Part of a small language model's weights: 61.1M parameters, learned positions.
Each number is 500 + 25 x the weight over its row's rms, rounded and kept within 0 to 999. Layers, rows and columns count from 0. Numbers have three digits each. The size before them is the row's rms in percent of the matrix's.

# up: layer 5 MLP up, 3072x768, rms 0.0227, rows 2055-2154, columns 640-703
# down: layer 5 MLP down (transposed), 3072x768, rms 0.0188, rows 2055-2154, columns 640-703
up2055 094:468515556474509491473505528503494516520492499518473496463495455489511495504474488513555478491484434503521546514464473547500487496534510510480489578480478422501513498494498519496545508493477467
down2055 092:498471486488490503438448506523532507528523484501497521511526465526539532501523522509475497510481525504515478497520526508498462497528499466456518511483487477459478470524447477521525538513498511
up2056 100:541470476500545474492515500539509455494496458518500499470541496481551492542499461482488480470493518492558509505514497502518482495518545532489462501519476505472503467524476556537536520528506462
down2056 106:464523532510505492442490485521570505452550537486508502532510495506494508487532499524505521535524464485508492509517519469516528498520539513522492496537505487529484492452506537495484468467503482
up2057 097:484509487510491500506473470456478506523529475529498525463526507503542494509525506476521478506471472535516529499502431486502541467513522528519514553529486504523479487467482485541519463517466532
down2057 093:512503457507496482473473445510481485443516487475541531531477499506499511484492541515484490492486510521491521472490544490560470523451485496507498458530505504501495486530498491523513494491475488
up2058 100:488546511465504517484544481507499494490449513516511481412439503503515473479503483450502511445463493481515526437544466548540455491511475498465460513507518505517465517452494508488519501492521523
down2058 098:539456525503532530542460484513477499479468502508510506507503519556496464498564461496478462501496509457527514533506510467501507472486485497529528490466518505493492529508464490479532484464473533
up2059 093:512540468487533484486492529481475507523505494466531499497514523532533507511501537423506480476533475528498489498504513510495516491443521495504516507512491510493492508498462469504504505545502520
down2059 087:472532498492508507522498513533510495525479497498479529527494518521477502517457476464541502542465467511513470469516508532487508470522539479472531522512503495473532434538480511474500502539501545
up2060 105:537486493516478457495522462551446496521482466519504475469438499502526527537460479534509541523488447499541457509516525518474460502495512481532498481519455535507464488513473466489482454541508516
down2060 107:472455452504514528483485519541529479515471519513488417513482512481549536492490478564552461488489522468545518461515502507450527488492544495478461527555505543510503507475513483492528492531445489
up2061 104:516556493494505530493488468511453505506502504467517524482464520509524502523464479476518463519461472485554482514489478510468501494527516469457485516511529500487472509504471522500513505517478499
down2061 102:540417528523522502509522521521526510492518519478511492533518507510534430459517493495505471497537480492499497513502510465484442489508534449508521486535502491494467567487462495530480484500496489
up2062 104:474497496523479497493544529489458470481469479499488538516527542463495504504496526542518537534489481524484512478522468547481485486524501531507467434494483503469537503506521539531540513541509496
down2062 111:492476494545517526446488509526492499475514514529472592521508513536515503444448515478486515479518460488520503468519476475542492490469505471470477524484512468476463478520506495491510492467490466
up2063 104:483477481501531518518500463520452523428512484505462500428546511477497520521514466496497490464509521552511487449549515535488551512526484489534459501486504479512485508468494498510502475503510500
down2063 106:488440506474465513525523508495498513475480489531510511479526509475495544519486520521481515487534514547479551515507521488561477515479515530539510536529456503436482516467542516499521509516536508
up2064 099:479503500566498514514496435492467500488491483489482446509482493504538539496539486495502508516529501459458527523482525488495488523518537518516475523437511473469442562472531501535512482499498470
down2064 097:489498539473536486477504526495484480471485495530534551504524498507529468508489510474507477536512524467532485485486466555499547471495521451479540521541500478467505537497509516536488476527504532
up2065 102:462504523519494427476496510497502500507486476490474495504560481536463501515514523489504461517469481492518513518504492492483478505525548531488491526521505454519498514482539471487511458494531542
down2065 100:515501492548443489481546504494525480510531485526515502478486515473529524506486496525507471498499510490526530488498517499520527499482491527486536493541483466490525501476476489504498495510511492
up2066 093:509464501471520495500469519512515502497521481498507520504512522463479525531514501496511471546503498507521507506558487481501525533519535470474520504455518517503543521502487530517530473494496544
down2066 091:511488550469493504515510488505459467509521530495525478477528452497474512532530470516531480454480460479476483499458532519496502538519458524501491510479485505485510462535558541513535509473538507
up2067 101:480478493535489527502528475514506478523459522462520470476498512513494531537513488498463520510484453520509474513510490506469522499495485522454510506478529482504497503527483464486508491478512458
down2067 099:507505525514495513512506488492464466503442533494525477454574515496505464507523511535519532526534494480507473495508498521522487492471472536495520510511512457494506500492504484448528513507538510
up2068 101:498496517508463474502490548512486527526565492468544492463478527504513537516504498524505522475522507519518510490497496496486505494546502510522448498494539498519511516507501508510481536519541491
down2068 103:517483470474507489486523472485472481500527473468487490504474506500488521481497453515485495475493500473488487544493540523489477518467485489453476534456488517466479512495461506512480499504460476
up2069 100:504511550466499502479487474507499499473486510486508484470482525509500527492470572493511471497484477490521497488505484503492518503516496469452498530535475508505513492493494494523537534461528484
down2069 100:493484538471508482512504492485516491511509486457488593492491528498486529488519481520512498485514479539479494507477508468526535505529455483495553482484509512523520503523486524505510501460485530
up2070 093:483471468468476508482502472513494476447498487561499498488508538529517518544515498528523485517484467456514477533532448515547477514518478526482528541476480463462445532464489479490476495485548471
down2070 092:497554498433502549558478501484482454542491498497505506526540512518513491510492498508511504464508460509475489536498489557522481525504433539513509525492500484513483470480484503551519526493519504
up2071 099:445501513503499490501493536539527520509491462519493528499459455490479484499513532476442505502521495527500529476469508515538535500488538486481450535496529486545484505538479480500526514510472495
down2071 096:490510516506500498555515480488529490540519489508504492507462512510473528504524462497493482455554495490517513510533510484479512533511508486503474479490504523547480508487535522494498526484518556
up2072 095:478500488498472492505513497524522500456507469476488481469508505529502484526438520519486477525500457541532538470504492535505488477485482489497502530482530473484476513510504526522510471501506477
down2072 088:481525476490465500513514510497489474513469504561493497524505456504476478525520486471533479516490517529508512522581472518504508498485501547522483524527521485493528471480518498503538469503498485
up2073 096:502530458491499459493513471542495491486535473509503494436489459520500504513533485534527509505488521490551501491510516472497485488525458490480494513458468483492522527457469519498461486478491528
down2073 092:488526523512479503463556500467531475450516512471533510513512487490492489510511487467495528501533448501506520490483500548527499471531489535484474499516495497509476503505514474484456476509488475
up2074 091:497509453475527493504508514488506448510499511551518472484479504518505537494521519491465497504512504528503477545481514524501531511501511479493473518544465474492521498489506493532483459524509510
down2074 086:506505504510513503491518529495484493503484499490474525495491466505502501491498477489508515457508502464517510440511491488506475514477488489506495507486500491504492543489495515459484548482484443
up2075 099:520471473516507448517532457488463465495482490492539479510496513515460478535532484514485506498471493476518477518546542504483498468503504452469509530531464528492487510459440523477496506522516531
down2075 101:491468502463500492579529490512493496534529483499459471516475504532487474492498473506502535527508524471504474509521489468499542514469499524502447508492533518517505553459504450478533556471524474
up2076 097:527478507498445520514448536525490468495577505521539487452523468487520489502490523501536503497522516548514491508489466522505467470531527502468485498480476526510484493510505521499492487510455529
down2076 095:499510510523505491526517492479519508506451486459499452508459492539476481493444470476442448511514513508512540476515505523467492462508508506512519499531487507521488480502518487518497486495503505
up2077 096:519499527505500520491464542518478500497496452486562487539507535552483510512511507494469494503487479531503492445534503506477489496512488504481443509453495454490490499419506533515554486491480479
down2077 105:498515513484472495452495505468504541480518501492527491437502502492520492481473534482524521532469504533526555495504498560457469447509467471456512491536507529475531487470502517526508511474505483
up2078 097:470518494472515502473484542467491512476478499507488529453524490551530506502517521495497478501487472457467504530540506512551510548496478513471464483498513477466489502536530534551530497483508529
down2078 093:529439486546513507491504512486491516481518493497488463469490522481501582487533471483493471486492534494497505498520513490456499490450497546519534453524488517494425531495533510461521477511517527
up2079 101:462523469497523522485486479452480489482441457539494491438552495492470511485519499476495505470483465490493500515506484502478520520528477472465489425456465467530498519513504516544471511476492473
down2079 098:518449464536492530523501541532493450489503515493526549533525512527457483537492530476491522490539496489508529573480477519515478471513488512485462530497536539513487485489500480475508526516502495
up2080 105:467532465495516505455477509515507503487492490500464511522492483484509477489521517526503510449510498510491499475504444463490477569502567503539526500478479525477502498481513524526551492525551527
down2080 109:475505487502553547468484503509495534523483497496495507472504493535507515494516511516504547534519484474544479497466483535517518523524512498502529484506453514519504533502498490477528522512505503
up2081 097:479490526519566510482547474470487501469493491494500507532506519498486492503501518505488459501509509513530518471495478489494498529470503502504476538506473504514492512513499549502493517510532510
down2081 098:513517479497557535486499498517487476500511448550503525481497564513450494487536482523521496505487496517539508492486505516476465506528500482516531457490483491489495486448463543496494464496442512
up2082 103:493540511441527510498524474503496469475505499508490451503524498486513463536509520476489511503474470484520507548492530531482507509482453484445490512502492513485446509468469490516482521510461539
down2082 093:483517515483504509513502512493511530499510468489514476448531541504563485498499507498455501463541507484498496499511500545488488483457505514521528512504546501486477531471461499442459510487538519
up2083 101:506471530483500520500494542528490504510545514486522501460509480476508517489539507493461523521515505522479530474496505487499471487511494546503473489496497456532483504505483492512499427491483556
down2083 102:430534500496483472465485539498449520510498499502507519470455473486461532484503436515533531495489516489482505527505542511500501441536497489508462503536510513520531514498507483514528519467494476
up2084 093:468493463514528508443520508533499499479480489480546484484474518507524505497471529515536509504455485498516511471512516469520510520456480532550501497503500495491521501519481505532496490484545521
down2084 088:502582503484455506507524467485491505530514508504484489506562535496491500481499456500476480489512483500471455523534485466474525495522504479521514496498476507522553489482506489501573449545493473
up2085 102:509494478499493506458537498501513510482491494497438479500459511517488522530485499436519512469491507499516515507506490521493501500500500496458477452464498470484476496496475472524522493517505460
down2085 101:460471478481475471494460498539504558513493516484521478505531536491511488466517551477481484484475556489498475472490564540475487450516530477501499531455445476490501474529520486514478542469456510
up2086 097:445523528517501498485499512536506518488495528471472503511499475471504507516515522523488479492513461525542490517497493485482468494509524470542499528489496454505500507447467504509516483479468488
down2086 096:490510484476498520487491559511507481522518503471483520480480529467528504507493489511483550464525491481520505542450487485473486519477502490508538447507499457511479510494489521515488440512486518
up2087 105:445493499489503486469506492502453526494467502491486498526504527525493481542488527475502492533534432511498491527521512503491524516511555482479486502510486521514466507539519541474511498515531560
down2087 113:512514502459474463495436511527526493492468539502504502511521523498506468498479457489482503538536536528523468524504492513530534517524507492492525509496447512504513474516498513496510502504465481
up2088 091:516516517472497528494527492536526471531509512540509495487508515524504519482525479496481497485499480545514508519490509474471507495525504524490479523496466490539487485471472491500514473528510485
down2088 083:476505494489469499435510466522474478489518493542497470489499533497490516510477528514496462507487484507521498501509510564449468480489497511516484505489544515509532542507504509480483471500461480
up2089 098:480518543477476511511486521527494458535485474537496467470528519486503484491539518531519504477540467460507503471525513524479491479470516524503448545479505457484500517473469519514516510501480502
down2089 095:510525472526483554504488484479520501524511506490485451497486469490476481523488513458461508527519478492511459533516522470499500521527535493489464519540509518527483509488496490523526479479542520
up2090 097:502494492491468501470481505530506500525485473499478535529526483538531495527455486529493501487475486473549517487479504435530525499487503542482496494516513479540476480501486481535523456523485530
down2090 098:471544470512500474515452483512489507527488488564494477519484492508479470485511488500477499468499508510507493472511466524452501541528520486531464503460531486509464499482519522493494530520495506
up2091 101:501452506505483509484470503460468499527504528529507515511491500541543531530482549475495520515503454517465492468536491482510513488496521514510488479492473483496529497494491487513521526476550529
down2091 103:510453563496529465491498522483487469510485471520495495474524512494511502475540480505513473545484482528496512517480491505527554475505466493488526493519517490499524465516526518517479524509501449
up2092 103:484483474544461495511438493474486511507485502500465498526483497494539495496510435487487524530529504491515506519497532436471522496502554522511477484502463506471502498508458518495492537497522473
down2092 106:499532520507549507488482526531492537523479464508526457501521477474507493467478502536458495506488524532490501528454503542531491502500552504522577490485442492515502486515468500495475487520490529
up2093 104:506517491466532468503474464518513514482510502525462500497480501495509555459500501477499495504494474554465457515556503478480519549495520496513501490464473485491502515489530469514518483514473508
down2093 113:489491472489502501489524496523478491472514520484487508483466545482453459512475497530537553507514472511463455533529500498535492519476509517528459493507513478491520500487518504507508500495488502
up2094 097:454500470506487452546499505471453499495458549502505517511546471500483519508518481492485480460445450519542479515556513486520519485538545555472494522495496490501500487518490484555525494508511482
down2094 092:520502498507516515506461514476505449508482505532487501474516543508506555517558525527502529479531527499512461485476476505544487509540501498507483469529509510503511527522473506481493515493533523
up2095 097:476528485477511484522538513498470462489482491521537495461502478487488492488455526468464513492462498466471484531545523519515485491495466477487478508491453495487452522493490517495485505491501487
down2095 096:503504512478487507419516476488496496507485491559474496488478540523504485564487506521477489505505473480484465486521505493475491519480496524501491512530510470455512484553423516491520472490520492
up2096 102:503517542515536462497496510510473500479516478488485518513503443484530505511524527496521536472467473477511525510536525487478491498527536488485481485515460469475520486517516545517533452498493503
down2096 100:513502560511514500478498464475475442477554482535515491464489428518489500500476490506480519468461506510484490523560506481488477480475470495505444511543510476501527494513488533509512479489504505
up2097 095:472501513513498510480467489500488501532519444490523483496494511478515496516500485514527521514550492517454502536518505504485501512526494521495501472501508527478502514482518534495529489527508486
down2097 094:488480471498498523483505499538499501506516497487476513500493557492522494497488502451504504469526490509507447498526497522458533489469519495525505543503514508465505498511518484516526474535529490
up2098 090:492496481494518517527471512480498471491508453477483517478493463528471517535487515448533495525503489496507527503499475505516535513481474507497512550492477520479481485487525575516514484491474536
down2098 089:524460480464497498499488444520516467467560535501510492503444478466477513466517552509519486479496496477537512500539500499495463519472536541499516509509489485459503534472480475492489544432504468
up2099 104:504488478463479515470508469529486472482488498516517489444589467526506510510441517492539500497462519489548478510507518490486502474541485509482491507513524475486522483546515520525486490504468494
down2099 104:504516502518471504497514498525553477556514486497497492497462478553523509508482510528458486487469514511534479500510475484477520494501474480463494454526556479429474492507556495544465546460492509
up2100 116:463487488490497505502563486484514500491492483511533511490479494512513516510540502468480488461514513510538501508532473497534490489508493501471456477523527484478485509499473463479498453425511469
down2100 128:506509473481488478516524537519476521515473505509518524520498487501494500512512505558534515453500473558494522492523477478502489492496460514528453497489515521510491500540452472561448519527509498
up2101 100:501484487441472534474514504513475504480489486520502483482548493456496498491497539532500488506506456489478483502502524484475520471466523486523480500486495529486483499495509484496528481515502502
down2101 095:494482484519564494495490497493493525486491567545468467551513466480512515501492501463500489492491425483468505518463535461464440526489486432513515507501503557503530506497515504427520499463468454
up2102 102:527523499529554472516503446536493522511511480479483477493477498497509520493494512508499537522530511493489458502542428505483502526540525535479507485494488540513499518418488473533498461488496491
down2102 103:537532481504472486514536474529532479517513514514495502486490506523571551511501535525505501478519489499520480466509493484493512509493492473495494535496502533527490550515482451555507541477499496
up2103 108:515484508498510556465487502484472495494460487499496473483539519511499505511490479527496476485499504543458477476508469468528526485483517550493506500493479499491540516502504547505522510492505444
down2103 108:525511504490526534530495491481491483517485528573468508536509531504534500487532460527498502505526523510510464534481501471509537482481505534517503494511505518507482472519514522540510485467497554
up2104 098:502530537512476500494503487498479534472484483475509480500469491489543541531502540492537509504435463519505557505520485527454514509509508526482478478459501509508506507510495513517537488496513453
down2104 097:496464538471488479544507475488503478521529470520581509508473463504520528503532519548524497546471493486533510513484487514516545481495505483522507512462515507432448550474506497512499520469479490
up2105 103:492526480486497525482509465466497495474494526478509479494489512472479499483486523452536506517534482524516502482551469509494469476525488513478477503496493506467491505485513496483487504460508487
down2105 104:455516503421560499487527498484545529516521505509485502491534479480488491492508502545478493518450486448527492544539504534428523535486506535489451526495504502541506528485511481453517483501449483
up2106 098:441541476502436531508501500505527508501496507505515486470471460506445523548469496496523531520490479547481483508473478461533503480488506517465487500488535499476517497500498454522532494502525451
down2106 095:529469492497503491540495476473482463515522496495461483504519526478536523544490450478482467551489507528498499490538489503453547434487523510479512499504507513477493514559530534487535513522470503
up2107 095:492440537516523489485479543477490481510525527499481489496513514536459477511485532511505491521503510519468511509499505500531518539505516495444534543521488487486502503492513482523496523544485516
down2107 091:510523483492497502489502471514491453525470447480459481473470456491489558484501504511487519478482521542500493504485492535483552548539473467536516501492517508476438474505514471507551454480499477
up2108 096:481499464488530512498480535494523533494530503443494511477507495512461543455497480540429512505524461495514474503528537491529459529495481528475477506535467508497473530505511479535564528515502486
down2108 093:511528565518502552507542437482524495525514512517518498487458485540481489537504508464503489481540468482503546490481481478483513535476495507513476474454508477510476517513520509498476511472550504
up2109 102:512508480536476490501493520489472534520500532488459509506486497512484502516451556483541481532479460509478537511556498516522509466469512481505488531522513495463469538489498489503529458499541521
down2109 106:549464493442487508484497465452495513535473465535480476547528489500492478539514502498489486484495512482481520493523489478512529516520534488461556508531518451484493505467509561459497494533519491
up2110 093:477498525499457496497521494578537474504511504459559451499442494467517536530523492477514525469465496482514531547527506486518484485508498550502480510485457500501530527484499495487521515485501493
down2110 088:517498501480540489482474489532467505455495515458529507536516516523506453477536476494512496488514516459525541480462456568494503468472537509485484516516496525451520469497489533458470478515498526
up2111 093:519564482488501524512480478535529538508530469472469521530443462505494474523522514505548526473514495502469510518499503541496482539497540513490510490473517499509498482477487489548531474514489512
down2111 089:478449509504510531469502495517481452479455477477490492478478492476504449517502507527494477524520514485518466506512531507516498510494444491498519473529504505501498517523470532536492528511488480
up2112 104:499463505520506499488534510488503508548553468516506526492526482496468506511496516460507479495490507492531530533520502481527523496500518510476491506541480487519504508484495505538515539493498519
down2112 108:510518504504528544505540501534499467483492492524503524459465459514506533499469513510494490454504492520502517529542483487504473518535469509568482481509484490474465514500499516457491537468487529
up2113 107:483553499479457517457451454519491507514479478513530484481474480557511506491524542498520490494515467495553522538521533557554486533463499483517495535505503510498541509524478505486556490539499515
down2113 107:485475497524549504510457453503504510485512487469516499489488496521489497500511501536483462452473486484511516492494506461517537541509465507519497506495453511513495490543508521502532512520502459
up2114 102:512515458497500500439449488517519531500463487464497517494534458526515518483521470509459525510471499452475496519492496522552466508493512533475475509440455553500486555515442514525531526467535480
down2114 103:567529493524498506476531521497505499532535495477479466483514523473462460433433513540503551510507545557461493546486512520464482490487445525495505499481489503516507524539515464489501532493483487
up2115 099:479490522458456483499504507490520501526464529511563468448487488521477492510517512492508527524492481557523512539489480553524516517498460484519481536511430501489476513542497551526533515525540525
down2115 098:511501502547461490487518497489523520528469506517485501497484459492500459494495504555463509527488511473479483479474511458493502483498483458489462492534514488514523472480467495492525432519456513
up2116 102:516471460536516508489495521510483510525525518501484520483502458516484525505520478476523540480515492503486477532491480454476473495489533513524469493452521501450477486468492455508483519487519476
down2116 103:495516476441517529488463471519507475445478464487507465528469518510520509482521495500516493484461468488511472517507506506499510523499445513480495501528483521511522529520503512482496490544491509
up2117 104:487498490510482511536484532542463456512525491457512453492484530511441525508499502439454455462476477474507525511536470489524491532535477582525495489527507504534504527470486539498465464531494493
down2117 106:505500506473491481483524554489521502552498498473505516491465473499532474501535477511524469497490494507479524470492517494457529472531477524537473494471551514504463501510485491453502513539487478
up2118 104:496523514508530454493480494508474454493504466500538529463478542568493525514506482440467519482503486548496508551475470505514492523512478533473495484531502470488517499527536518466504486540525468
down2118 102:462549518475518468486504491530501480487526475486526453487482518488489494523470494506468472530515502471517538552525487489517521481553491472475553509488549464518520502520510498520511515469520518
up2119 099:453483536477487515447515485476541479513501486456510524497496464508480504563455453509516537498466449512504509522500497513506505490544469563520492475517464489523457504471413496472496490511531477
down2119 098:495487465474509486504463475518483453499478526486476517518504515524524471508532514488504483540449547527521515483511511565490490477449474476525515508526474488485537504458482521466458494407508516
up2120 108:468501514460497495507530513446491505470477535442535498535459478524516537492500506497507491509478501571542510483504470475480519522457512467461490500548532458448525534526507519490549469505523510
down2120 113:518510512513452516475524512511519497467457503472501506513473543482502505469486487516523476494501501503501537471508547487490489497485490485449489506470523552538524489549474525528495519494502504
up2121 092:500492482498473525493472527503490492479516464489490490490462486499526504509489516549523466498522507509521561503480530451554490502500470525498480489522501530510527518519484530497504532518538527
down2121 084:505488527530523510472519496478482507483475482438515456503492522494529540469501509520472453499508457449509499497523493496469478485494480518516517527482533542521519452490495455506502500516530506
up2122 097:538480472522467552466486486477527507494510498483532465532466531500518517516513515543539493466472464486520513521466441489513528566519514479466499517465509522556504511453516482514545493517549495
down2122 094:490470518499482515483520569475527503491514512503496477517510510506445477515477490495525466528511462530519494516503529495480506508537490544526500553496470481518521488507538521473523482496497521
up2123 097:530472459462470506489502510482449517457486479492491496505534524483498547501493504489509477503533507489473533539518505472480515513478502552483490538508495468511516518524508580522514486520489504
down2123 084:513490515517523496484447483490481485494484505460531443474524505517511475484458432494502456519509464457517488474470491509519514445495481496523494451542490502489492521507509489500536460539463515
up2124 097:488446489491500477508483500514525524503477478501534528478500517479515475513473488508479518540519503564486518477517503469502475525502545516522488445514448516458526511482552519528524463517544496
down2124 098:501496495543485459488522517529508486468464489486473488468511506518537502454481494504492518486462490515518513503493509542475498515550485534477425508513506495481467520557537484469456507484474458
up2125 102:478497486505493479465477493509542518504497500485531465504514510484529513466481476505499555499524485508480526509496479505497455528503499519543484513487504475504490538472466495518505497527468444
down2125 104:475444497498485472454534492480479500513507490511518488489526506507505499487508440480558513499495472513456492527474489493447502537484499531491470520523515516474525463488496494504502489512465526
up2126 102:530486484491479494514528501512474497513467482467499469451514533464480517507490489447466482509463496498550510489474466508522454463534496530482488522473516530556458503518504520498538495504511480
down2126 099:520517498478450513541517510500503505514501501502519489503500495470535475477515508514498476527511515559493492487510543512516497467518514466543454528530524529488514533487458509509490493508512540
up2127 113:463511491512476513501496518485512544533482488533523507507540440553493510484491507520531477457531512498486491515509487464471506580521552488469453476522475467509542516432534487542559505538483488
down2127 115:468474505478460457471477460518502466561524462473495454528484489533503474512539493454500521510488527484494533502484508507522462515491505515496460521492505491499468512521481482529496507481513499
up2128 096:478533487519475505531505491467542522504541517485515490536536474482470537535536464546488455473476511509487503527539470459518514456530472489516505540509480438506530561515504499505542534476511466
down2128 096:494532479483510501498481492508462460489505481470490468520464499510498518521478526460563480474511472522518528521496497492481494510476472479464476517518509455480467525472539495430516517474460521
up2129 110:498500460460526442466487525499484486532511498474483498489508546521469503514481549487525472513506467498517535457531445508522501509539511517522481498524476509488484522533509521532522503456500520
down2129 125:518502465501504486467494515495465507547514535542485476485501525509487497478496461502494446519519507518478455504514542482470486531498497455505477497475464484495494490508502516493490486476514533
up2130 110:527494531543483498485511512499496504523483505477468497541491493470470491537480497500550488479460426492532490498494451488504490533521523461471507480496514454494486534473480497470507504495496552
down2130 122:499539475491500527524526488491505499505524531512526487462540462515500476492496511495513515459572503455484498477483482489454438535486511522505511496500510472515549554534499495514499500490444507
up2131 090:500478468535482464536481468503467484522500530506528464505521485549489523480500508506471470486521462498513471460508454555516492502535483556463462495474477476543491535515476498460516492517487505
down2131 088:477482478490500463520528534574528500514504483495482523494501528476552488477521510484543507518517499511490496502488511523484496497506503471465490488556502478515505504477513479490498550499498514
up2132 100:520477503510484479517491492482487508512519527487515506523495508521474498493485494473476471508501479522505495517497500471525505463483477502522488531480497495496508476490462469471527467457553507
down2132 107:508497502514443507504562504519513513515528502509493506507477494477528500506498454493522484487490497518497503471488504485510476518558498539511485446544492471458542496527482521513483504521463520
up2133 095:486530516468472507518507493514537497521492496450512454493525495521506499474498479476443508536553453484499550498493485511508451477480481532476493514539510499511523465496504543537525494477518508
down2133 091:523462527476512499506508528497495512477506474541514442478542544512492530500467469504481515520492528530494523508463493488516494520491495430495529515510514499470507517552483550455541516494478528
up2134 095:495508499542486475529481525485463484495508516478479514476482465465500463490507497502477532522489517535548504472470485496532446485489489511504502497448483516462525486531504535506518512493494462
down2134 088:480481502516478519467576512532456500541462540550506519511494493535476532493481481560501500474493522474493537549477479514513469504477525547476505496548505465502445478458517519495509471473492481
up2135 094:518539487475433507488541485545511460511476451522494476501478509514507574493503494487483529472508457521490493543480544476511533533480495491528503467510499405493499503450503502481497493505510527
down2135 096:521490476471508505483483493496493443470499508513526460492502505489507509477498479464510504497474507462487515437468555511531505489488495444428533520511469507508526501446517500485452523483517516
up2136 096:495509489502524477519521462465495525505503472518534500474526494529503546479502524462491526540497500528534496521496527496478496514519516492448495538512499485555530498506480517532492501476487535
down2136 089:534551530553500499513495507531488478500479505490496507506511505527523528502524494487519535532534482518509530496532516470507514468517476511501467538517500479501501519502497490519525483483505515
up2137 107:485499507510513522496513510553476537503496517480485468524452521499541491516505486490551473528469484536519483548541484532513450512488510527498511498485501484516498522488450499486477478486558532
down2137 109:461527502470509496533489469451489522487511471474525496494498499520484494507498467498526507501477516485536524480509486519466497486477518508544506521502507490457560474508494505462533506503555441
up2138 097:486503491436482517479560454521485472488513463511492507513543492504481488502502506461482487466496509480481471512487534489491498504518511448493476505461491512492464526489485518493497457460499532
down2138 094:475484487555498524502492541482473462475488460521530454500465487498485508483491533490452504516499469482503464515493505453486495511494514486505477568465488518481463513490519483513494510497501541
up2139 100:523532515496476481489521494462495477505510479528527527483501507485485596506490471458493525489482485508466502493520482539490496503504523498484483505505499469530542511535538505484506546504511516
down2139 104:505499478490508494559489515533508484520500524526472480493466551531487475497491468503475511528493495500499510476504514532502555499461474511456529511507454490484470514503531493436462499503459473
up2140 098:455463507480501458477499503522468513478499476473546506536517486489526480523455515503549481498468474486481507490522445507455498492504524488499486516505482530515495495520441450553493519507510477
down2140 097:487523458451490476495485452462502468481501465470501492487503483456476494471490566519523511500477487525463456497495525529500502506543493533474453517475472515471549504500562559509509490535483505
up2141 092:521540497511514502495527509462476475523441505518498528449517470545467472520525455533558485502496490540510512514476495509516520540492458486511492492500524470516517498488490487508489508467528520
down2141 085:512540536504487500503481485467500528500494507536496507521522531535505496465503494513437499523441533466485476509477498536464540489522555518516523491497503472459503511532537508491519522518465538
up2142 094:476484502432513459500495446515509492487532481511484505474506516545528499510491492526532533493498460466477486497493483528500481560516543496483475443468525433521497518511497518500539449514468480
down2142 092:525512519482514480478424465516513498478508523493475479529479464501551523479498502497504509532492473497494456452534505520507505548523522492491469504488488540477519522500498511558514525520503502
up2143 097:511531530493470494494468480472474483491485530497492498522494494492470497505482521506497551494502490494462519486501466535557508500506521468478519476488522506503502522470457541487497506481501530
down2143 094:501500512513484520487490550463548537517506474530485483469490461517479494456535487481501538489465484511502491458497467527529519512494519506507499460492479496503467499519532473484474502498520485
up2144 101:537521472485491505496528459517516487477546503493545518464482476521495519562534474511497522506495491523523505509532475464529513542482508515488488511534515513504482541476526519509478499486511465
down2144 105:524528482466476496465481463526495509462496486485506461477492530498498496526474511552499521446519552528507475514504494504482509563481467497479482464505531512477512461475478486506488497519534517
up2145 104:516525547504487499474556477494501466507536485470527480474539479481484520511535509498492512482535456539496504516510462511530519523507475486510479516494529494536538489519476517476547473415455481
down2145 109:467530517477468533492509532542506457520492474499493545519522493506527504486527484495470490465500524509485477508527455530478492438478475545500565545495476470488498468493482528475475513486476517
up2146 100:565498498511493482505515525485466470453490474536495473490513515496480522519469523495545487493503518464513517490486492511496489483500551504517464491486488529511550526510522493483508485496540509
down2146 100:515501480543503514518491508517485533526465523485477514463505497463543507523514477489485484499546497504498489485464469481447492562486556494508532493503480509494533494537439513496480516459537514
up2147 099:508522485496443478488495504466505482459484506476500520526542492506504488516522480459500517519518501539494497491526513514490481504498500502459488539500493473465502505490522492544509499511536459
down2147 100:500505527495524515516537537555492503500530481503506463482489481517501493541536463500526495524511487468506523505498537472529477472514501519549478484503552541508555497485508470455536467510505537
up2148 098:455489496534507462486533488526526498496504486523496517482490502532506507504470532487481563509436430437557546531515494500486516505507496545474471464508543514439464534497458457557515502517461499
down2148 099:491492482529454478542450518505471527462469488497468508529519536517475527479470458468472522482537509495478456508512497461500467511525515468497565497482456469498517533530525510531499510511497521
up2149 112:470532497489523504460468516480474506540512503466517482522514504505495550535509504514489525515481469507479475493527462507531524489511495563509479542507482531457485546531510533506494511531527509
down2149 121:449521496514486572498470483468484470486506489542472509511499514485464507479495485493529513492531478471518454502477498455466525476518568497478548468488511480504520497492481486494487492509480473
up2150 099:508537498482480523485481505497475500472548496517504486498473458534494459486532509494496483519444500470500483498522511474498491520519504508475516515462524550474432499480488479499487496512517567
down2150 091:466521541475494489526497489483506473522521522532492485456477455514542482507489528503470501543478504523533515478523472517506494491490504495520511556534483516453455491506508485492507515484480494
up2151 101:507480513505480486488523480502511480541494446470459496494495470492546503518486545549495508501495522488529495509493533467511502516518576530506456510487501499484522538511478544534498478507512481
down2151 103:493516505536442510489512515515488465495477504518500463494484470477483488513515496450486476496505505452463526487521497499472510442543510496452506500524463498488467503456486494462483483496471511
up2152 097:493470476482465483496525522513467455508442492462492474502506522479509518517494465495490469487504478488511468501532488528516464533499494516463512530512489534469520503536497516488481480516480515
down2152 096:473513497447522527508458531488511515496477534507525496498477481448498490459535555460505516549509472505505515497460497504505526518501507518528533501503517491467526474524509510504497492539562522
up2153 100:494460483526510507450492527491502469490466523475498489483501519516527536506469526516499493476475499513498489481529531483513489522505517492487485492497523520524517515506465478480513515510503542
down2153 100:514531501466465507536538510509513535498536537462527508535503511515489519483463495520500484503489476507527460539511530502530497484516493497512482521481524510506446495488486478542489501485494492
up2154 103:511497490494523538436445479524527511550500495509488509508482439520477506517504494485506552482472505553489500540461491522475520522498544543482489508469498479523465506494536499480497515506486510
down2154 103:514501520531526462514536518491427457493507508510512510482488513524523506498501540463540533527482497514483516487467477480517494534511538471537482514465490487499486538499459498542507448478433517